config.yaml
n_layer: 18
d_model: 512
n_head: 8
n_kv_head: 8
head_dim: 64
d_mlp: 2048
vocab_size: 50257
activation: "squared_relu"
norm: "rmsnorm"
norm_place: "peri"
norm_eps: 1e-06
positions: "rope"
rope_base: 1020.0
rope_fraction: 0.25
qk_norm: true
attn_scale: 0.14
bias: "none"
tie_embeddings: false
parallel_block: false
extras: ["some layers without positions", "a norm on each head", "value embeddings", "capped logits"]
init: "uniform"
init_std_qkv: 0.027
init_std_o: 0.0045
init_std_up: 0.027
init_std_down: 0.00225
optimizer: "muon_variant"
lr: 0.00255
weight_decay: 0.054
lr_head: 0.00822
warmup_steps: 0
schedule: "wsd"
decay_fraction: 0.81
decay_shape: "linear"
final_lr_fraction: 0.0
batch_tokens: 131072
seq_len: 512
doc_mask: true
train_tokens: 853300000
steps: 6511
dataset: "wikipedia_en"
Each number is 200 + 20 x the weight over its row's rms, rounded and kept within 0 to 999. Layers, rows and columns count from 0. The size before them is the row's rms in percent of the matrix's.

# layer 12 MLP up, 2048x512, rms 0.0938, rows 132-138, columns 0-255
099,185,194,187,173,201,205,218,237,201,193,186,191,232,236,174,174,216,214,177,235,222,206,218,208,202,203,234,230,200,214,191,185,203,209,225,193,219,201,156,178,202,172,181,168,214,219,169,190,219,203,245,179,191,180,208,212,155,192,189,182,220,176,219,157,206,231,220,210,217,210,200,236,181,187,225,222,173,183,205,195,161,209,200,184,190,194,209,211,210,197,191,167,214,227,200,196,198,229,194,233,208,196,195,195,221,195,209,175,209,157,209,217,180,190,175,175,197,210,218,209,193,186,179,201,220,158,201,205,254,242,192,168,215,205,206,227,185,203,199,209,200,209,191,217,197,162,219,184,202,192,208,198,214,205,227,176,222,207,215,219,179,206,173,154,224,182,213,180,242,172,203,199,192,187,214,194,211,184,202,214,233,201,205,193,209,176,206,251,164,169,203,190,214,216,223,157,187,227,209,242,226,178,214,207,218,195,183,229,218,192,212,218,192,216,182,177,242,190,208,229,170,202,211,190,200,170,185,207,203,187,149,213,196,191,212,190,215,202,195,185,192,195,249,207,193,209,211,194,231,207,194,222,200,157,172,203
105,227,201,204,199,220,144,212,187,212,221,183,235,200,228,196,180,207,194,179,181,217,219,191,196,219,204,185,218,230,200,169,181,193,196,206,219,204,227,213,193,205,189,203,167,203,197,195,180,206,211,188,202,217,198,227,203,168,192,202,194,225,205,216,186,188,170,233,244,224,184,195,180,184,183,205,155,178,229,174,220,206,210,223,199,217,171,194,220,223,183,242,189,195,171,210,176,186,188,173,194,193,212,205,207,163,215,221,198,229,188,231,214,190,207,215,168,166,174,179,199,192,219,210,191,182,163,196,197,217,214,191,182,190,199,182,232,219,204,207,197,194,209,210,173,173,161,213,204,229,203,193,250,187,188,161,216,205,172,226,190,197,184,223,201,251,184,196,222,169,190,183,216,212,171,198,237,181,227,197,192,209,204,229,243,187,183,196,208,209,205,168,202,200,230,185,178,186,218,197,185,224,210,207,187,164,196,207,215,225,191,233,193,184,202,185,183,204,211,205,211,197,220,217,235,212,224,173,224,190,218,184,210,233,190,201,221,188,228,206,197,219,185,208,192,212,212,215,222,203,217,179,179,196,207,224,213
096,217,212,197,205,175,194,206,208,236,189,218,206,226,238,199,203,238,170,211,203,210,177,217,218,190,218,243,252,214,177,157,227,194,180,188,214,207,178,201,215,169,185,200,216,206,175,187,213,223,184,220,207,230,187,192,187,238,210,182,180,198,195,210,177,195,204,191,201,216,193,204,213,207,181,215,163,209,214,222,166,203,209,234,211,254,144,210,208,202,189,217,186,163,219,188,209,216,213,182,220,196,191,204,167,224,221,203,188,201,207,192,219,187,236,188,195,209,182,183,224,189,168,243,211,246,195,220,213,227,175,223,177,210,210,201,189,198,218,195,187,183,190,198,192,232,216,209,180,207,241,217,183,184,196,181,193,187,232,203,225,214,222,181,202,216,203,181,172,220,199,205,228,196,227,210,199,169,220,239,214,215,204,164,176,180,168,236,203,226,165,199,192,188,227,167,196,184,191,185,198,195,215,203,190,214,198,213,198,210,203,214,215,187,220,175,212,192,172,211,201,200,208,211,181,200,213,177,181,202,188,231,196,194,182,213,203,225,188,202,187,155,245,189,194,226,170,219,168,204,170,208,199,196,227,219,205
102,210,226,221,192,172,182,163,181,168,201,200,184,217,182,235,180,212,171,165,210,201,208,207,250,157,222,227,226,197,244,199,187,190,222,200,208,197,225,228,179,225,201,250,180,219,156,204,215,189,183,208,207,218,217,169,174,189,215,186,213,224,181,166,186,198,215,240,204,201,173,215,206,193,167,204,190,203,228,224,190,229,222,211,225,189,178,232,202,200,218,184,227,196,193,181,202,185,196,177,203,220,207,234,201,181,211,173,178,196,204,222,191,192,171,164,212,174,217,185,196,178,212,181,174,174,190,213,173,212,209,234,182,212,195,159,192,187,216,208,216,214,201,149,185,191,204,211,192,202,191,197,210,222,201,212,217,215,164,188,216,223,164,172,233,209,234,188,199,150,218,189,198,186,202,163,196,212,215,181,182,202,184,197,183,183,198,181,218,197,187,204,216,184,179,206,209,217,211,215,204,195,195,193,179,210,216,176,188,211,211,204,203,207,193,194,188,210,161,204,185,226,175,197,201,219,200,173,190,192,185,266,145,219,157,211,197,193,187,195,233,185,201,172,183,203,207,215,221,199,197,179,170,227,177,198,177
090,203,192,162,188,194,220,188,212,191,203,179,215,223,187,222,213,174,224,215,211,189,197,172,209,186,215,226,202,216,207,200,194,209,191,218,222,238,200,192,212,206,215,176,168,184,187,190,247,207,198,223,219,188,184,212,181,236,202,190,179,198,177,196,233,200,213,182,223,176,181,177,197,165,238,223,169,202,215,183,225,176,187,201,213,166,221,211,201,165,225,196,200,178,189,165,216,195,197,198,180,210,198,203,191,193,186,189,223,221,189,201,195,240,190,173,189,168,250,218,201,189,221,205,226,203,222,191,186,178,192,184,221,198,221,214,232,168,204,189,213,210,200,184,189,174,174,175,181,193,226,196,205,195,226,197,196,178,188,216,202,193,208,176,193,159,227,215,187,230,204,228,217,201,254,190,214,242,170,203,200,229,202,154,183,217,219,187,200,169,153,189,185,189,215,212,184,210,223,206,186,194,203,163,187,198,193,228,180,187,219,177,197,228,167,205,175,202,173,176,182,189,166,176,186,207,189,179,185,243,229,191,203,160,188,212,189,233,163,207,199,185,156,184,235,207,189,229,174,188,223,175,185,201,183,195,207
093,210,218,214,179,189,174,186,187,192,198,195,202,226,186,212,227,213,200,183,213,192,189,219,232,193,218,207,167,221,215,264,213,214,210,170,174,178,157,175,174,224,216,196,191,226,154,168,192,220,192,210,196,182,236,209,223,184,191,189,208,185,199,187,194,142,192,182,201,209,175,236,204,162,165,181,186,232,208,232,195,225,174,164,182,187,205,220,179,226,210,196,232,209,198,231,211,187,213,212,213,213,200,202,185,230,189,203,202,209,208,174,206,184,218,187,199,150,179,176,208,188,207,192,252,206,216,194,169,202,205,191,185,201,199,193,178,228,183,220,187,195,201,217,261,198,162,213,165,191,187,188,172,201,173,218,201,175,194,192,195,192,210,189,204,210,215,185,205,202,221,170,221,195,215,217,229,182,181,212,192,228,246,203,194,154,218,237,205,199,208,221,185,189,184,189,187,184,216,218,173,160,225,206,206,175,200,194,185,208,223,153,185,221,185,206,207,205,189,177,194,209,191,212,194,241,216,196,205,225,192,219,212,188,199,182,180,174,171,172,193,186,184,209,178,188,222,197,215,209,237,191,169,202,192,218,230
101,170,190,211,216,210,198,183,142,187,170,225,181,214,175,221,161,173,225,242,220,176,252,218,204,172,162,224,206,178,182,207,183,234,179,208,224,188,237,209,217,229,230,198,193,170,200,212,172,211,181,230,169,171,192,226,210,194,220,230,198,202,203,164,209,229,216,204,214,212,237,178,216,184,172,203,185,231,186,205,172,222,191,200,249,182,226,183,225,228,188,179,195,185,181,181,226,211,185,177,212,221,197,202,180,185,213,175,186,205,198,205,191,165,187,226,196,213,215,213,207,178,222,173,192,183,205,200,224,201,216,196,197,196,186,219,221,177,214,197,204,209,194,184,203,203,209,206,198,198,224,206,200,194,192,199,180,207,199,179,192,187,199,231,183,174,210,189,185,212,177,204,189,236,187,188,218,198,186,197,222,211,178,180,189,202,209,212,197,175,182,213,216,195,239,198,190,163,202,223,154,190,204,191,176,194,208,182,202,222,210,192,137,203,216,224,229,220,184,218,193,201,202,178,202,197,222,185,223,223,194,175,186,192,200,233,204,191,195,182,176,195,175,206,218,185,169,196,177,218,216,208,218,211,192,204,187
# layer 12 MLP down (transposed), 2048x512, rms 0.091, rows 132-137, columns 0-255
104,205,148,230,197,196,204,203,197,169,201,197,169,203,212,149,178,229,212,228,189,192,218,225,224,176,198,216,178,176,222,217,170,247,235,186,180,212,164,218,186,181,178,228,215,198,170,189,213,211,152,212,194,192,195,207,182,200,238,220,230,203,199,250,205,193,213,188,193,162,189,206,186,187,187,173,172,155,173,199,211,243,204,215,192,207,225,210,192,218,187,202,191,198,243,204,197,184,201,198,201,194,206,211,221,191,198,189,232,207,182,177,194,197,210,234,168,190,201,206,199,209,198,198,207,208,198,196,231,259,201,213,191,227,208,224,219,186,229,202,234,208,214,214,194,205,213,184,193,177,223,215,187,201,179,207,182,221,201,148,232,157,221,192,194,204,212,219,193,226,187,225,223,164,219,190,222,199,188,148,207,191,169,194,212,223,184,190,173,222,176,178,175,209,195,203,185,218,235,209,217,180,205,232,186,214,179,210,180,202,171,217,192,210,225,209,177,215,209,199,190,193,203,205,197,212,181,210,194,189,224,181,197,198,202,214,174,226,183,185,192,222,191,228,172,179,192,212,200,220,172,200,184,252,192,166,185
101,193,189,228,181,186,171,201,236,217,245,190,218,236,157,218,252,182,195,206,192,172,240,170,178,216,217,213,210,201,236,207,213,210,214,187,217,188,210,210,155,177,178,197,180,209,193,214,222,227,185,206,200,212,202,229,200,220,217,176,162,183,189,213,187,204,212,191,208,183,194,213,192,194,195,199,230,217,238,203,187,216,185,214,226,195,217,205,172,226,170,183,179,193,190,168,226,186,205,191,221,197,213,216,202,201,185,192,180,171,193,197,174,225,201,146,211,206,188,188,190,204,208,222,194,229,217,188,194,211,213,218,221,213,220,201,184,217,215,206,188,208,195,224,205,203,167,201,183,219,195,196,201,202,210,198,190,149,145,200,192,170,228,207,172,200,210,180,184,206,216,212,187,163,206,181,223,178,206,213,147,226,160,195,204,199,222,216,174,159,177,185,230,175,222,201,185,209,213,211,180,192,194,196,191,195,196,200,242,201,235,208,165,195,212,207,188,213,171,155,225,211,173,205,187,226,207,217,199,219,158,193,213,205,228,197,182,191,188,206,214,242,181,223,202,195,204,198,222,209,188,175,201,198,188,191,221
099,173,159,204,244,171,185,219,186,219,159,175,159,197,184,209,215,190,215,220,195,184,214,198,170,192,177,175,198,201,222,198,190,187,224,199,220,204,139,193,180,245,189,224,222,203,170,226,196,205,191,199,218,174,219,211,204,211,206,215,223,196,209,191,210,171,184,193,188,230,210,175,207,213,216,173,241,215,158,202,216,195,163,227,224,200,180,189,212,189,207,171,199,183,227,138,196,184,196,206,211,225,216,176,197,161,182,202,237,175,186,197,205,191,205,180,227,181,192,228,179,196,213,211,201,166,177,189,229,166,215,197,194,204,194,178,182,223,223,191,199,219,204,187,215,186,187,197,221,198,222,194,173,177,182,202,201,184,193,180,190,177,223,200,244,182,206,249,207,201,214,219,183,247,226,185,197,207,187,200,185,191,213,227,190,195,154,180,192,184,196,196,228,202,193,183,204,181,207,226,188,211,185,192,190,188,209,210,191,228,208,209,197,212,204,202,188,196,177,168,169,203,180,194,202,216,206,212,207,195,186,166,208,222,231,219,234,196,189,193,175,189,192,189,185,204,224,243,210,166,219,205,187,211,193,228,174
100,223,165,207,194,247,169,204,230,187,199,214,193,193,219,204,209,199,221,165,209,171,188,226,204,225,218,182,199,211,203,198,150,215,193,185,167,195,191,206,214,198,197,188,202,193,204,187,196,209,204,224,176,181,202,209,188,209,182,168,207,239,173,208,247,243,196,166,178,188,182,193,222,169,249,230,220,175,238,179,175,234,235,194,214,219,215,202,163,181,173,191,182,186,177,212,201,187,189,194,192,205,198,205,173,202,200,188,180,204,195,242,208,224,202,205,181,220,196,203,211,191,177,205,217,187,215,170,171,188,227,174,196,199,195,193,208,222,226,196,203,216,193,189,193,228,175,185,222,220,197,204,216,182,191,217,170,181,151,228,223,209,205,209,193,218,232,163,200,202,212,224,209,158,205,219,175,199,165,179,195,169,209,178,196,197,211,236,185,166,218,191,192,198,178,206,179,186,201,175,190,189,170,207,163,214,137,202,190,179,169,214,209,186,186,187,175,197,231,210,157,199,187,168,177,160,198,151,185,222,165,182,146,229,173,209,200,185,209,197,226,204,218,171,182,203,191,171,212,166,225,209,202,178,161,209,201
093,238,198,196,206,211,206,205,209,181,228,209,170,207,221,170,198,209,176,168,230,201,208,214,234,224,227,205,204,178,215,203,228,203,220,209,163,187,193,230,208,154,199,174,167,192,191,197,203,142,200,205,222,187,177,210,177,213,225,192,222,195,191,209,167,209,212,177,224,184,192,195,230,200,199,221,219,194,205,186,197,240,202,207,217,209,218,190,240,197,222,210,218,184,231,179,232,178,185,196,212,195,176,195,216,212,183,219,206,203,183,194,214,170,194,192,198,179,200,166,181,220,206,206,259,227,177,197,164,228,198,239,182,208,207,196,190,212,252,185,192,229,199,220,197,212,197,200,174,202,199,200,196,207,188,155,208,218,200,194,191,205,218,191,207,224,182,186,207,205,198,168,228,212,160,217,239,206,186,173,198,160,228,213,208,208,200,188,186,185,190,232,204,192,202,198,180,187,180,207,203,182,177,237,202,207,162,194,224,189,199,184,161,180,204,167,207,200,178,203,195,251,207,235,206,187,223,206,225,221,221,207,184,182,197,234,192,253,145,218,205,163,223,189,236,217,174,156,183,178,204,205,165,198,189,211,204
094,216,220,206,215,189,210,209,170,217,181,212,190,189,215,214,255,236,220,247,232,177,201,185,203,229,200,188,223,183,191,184,180,206,215,185,186,191,218,193,190,213,194,180,222,205,202,196,199,229,232,193,176,217,188,185,186,172,179,173,159,224,208,214,188,173,202,176,245,178,187,198,185,265,231,197,236,217,212,211,192,196,193,187,197,194,198,198,206,185,163,182,172,179,242,175,214,222,230,211,250,209,194,207,193,217,188,211,213,213,210,209,198,216,202,190,202,195,182,219,211,179,226,186,216,209,214,205,204,188,170,177,183,219,195,173,151,179,244,192,195,207,195,161,172,181,172,210,191,221,221,220,192,175,191,179,211,233,196,199,166,204,191,171,203,183,225,215,158,183,188,194,242,182,164,194,213,169,240,165,202,191,192,181,183,197,214,178,239,188,185,202,197,208,200,204,179,194,189,200,197,209,208,191,205,182,186,235,194,173,171,212,244,236,209,200,197,198,222,214,203,208,208,219,202,214,205,221,196,202,230,208,191,209,182,220,196,257,209,201,192,173,235,187,172,164,219,191,186,184,186,224,244,201,201,210,224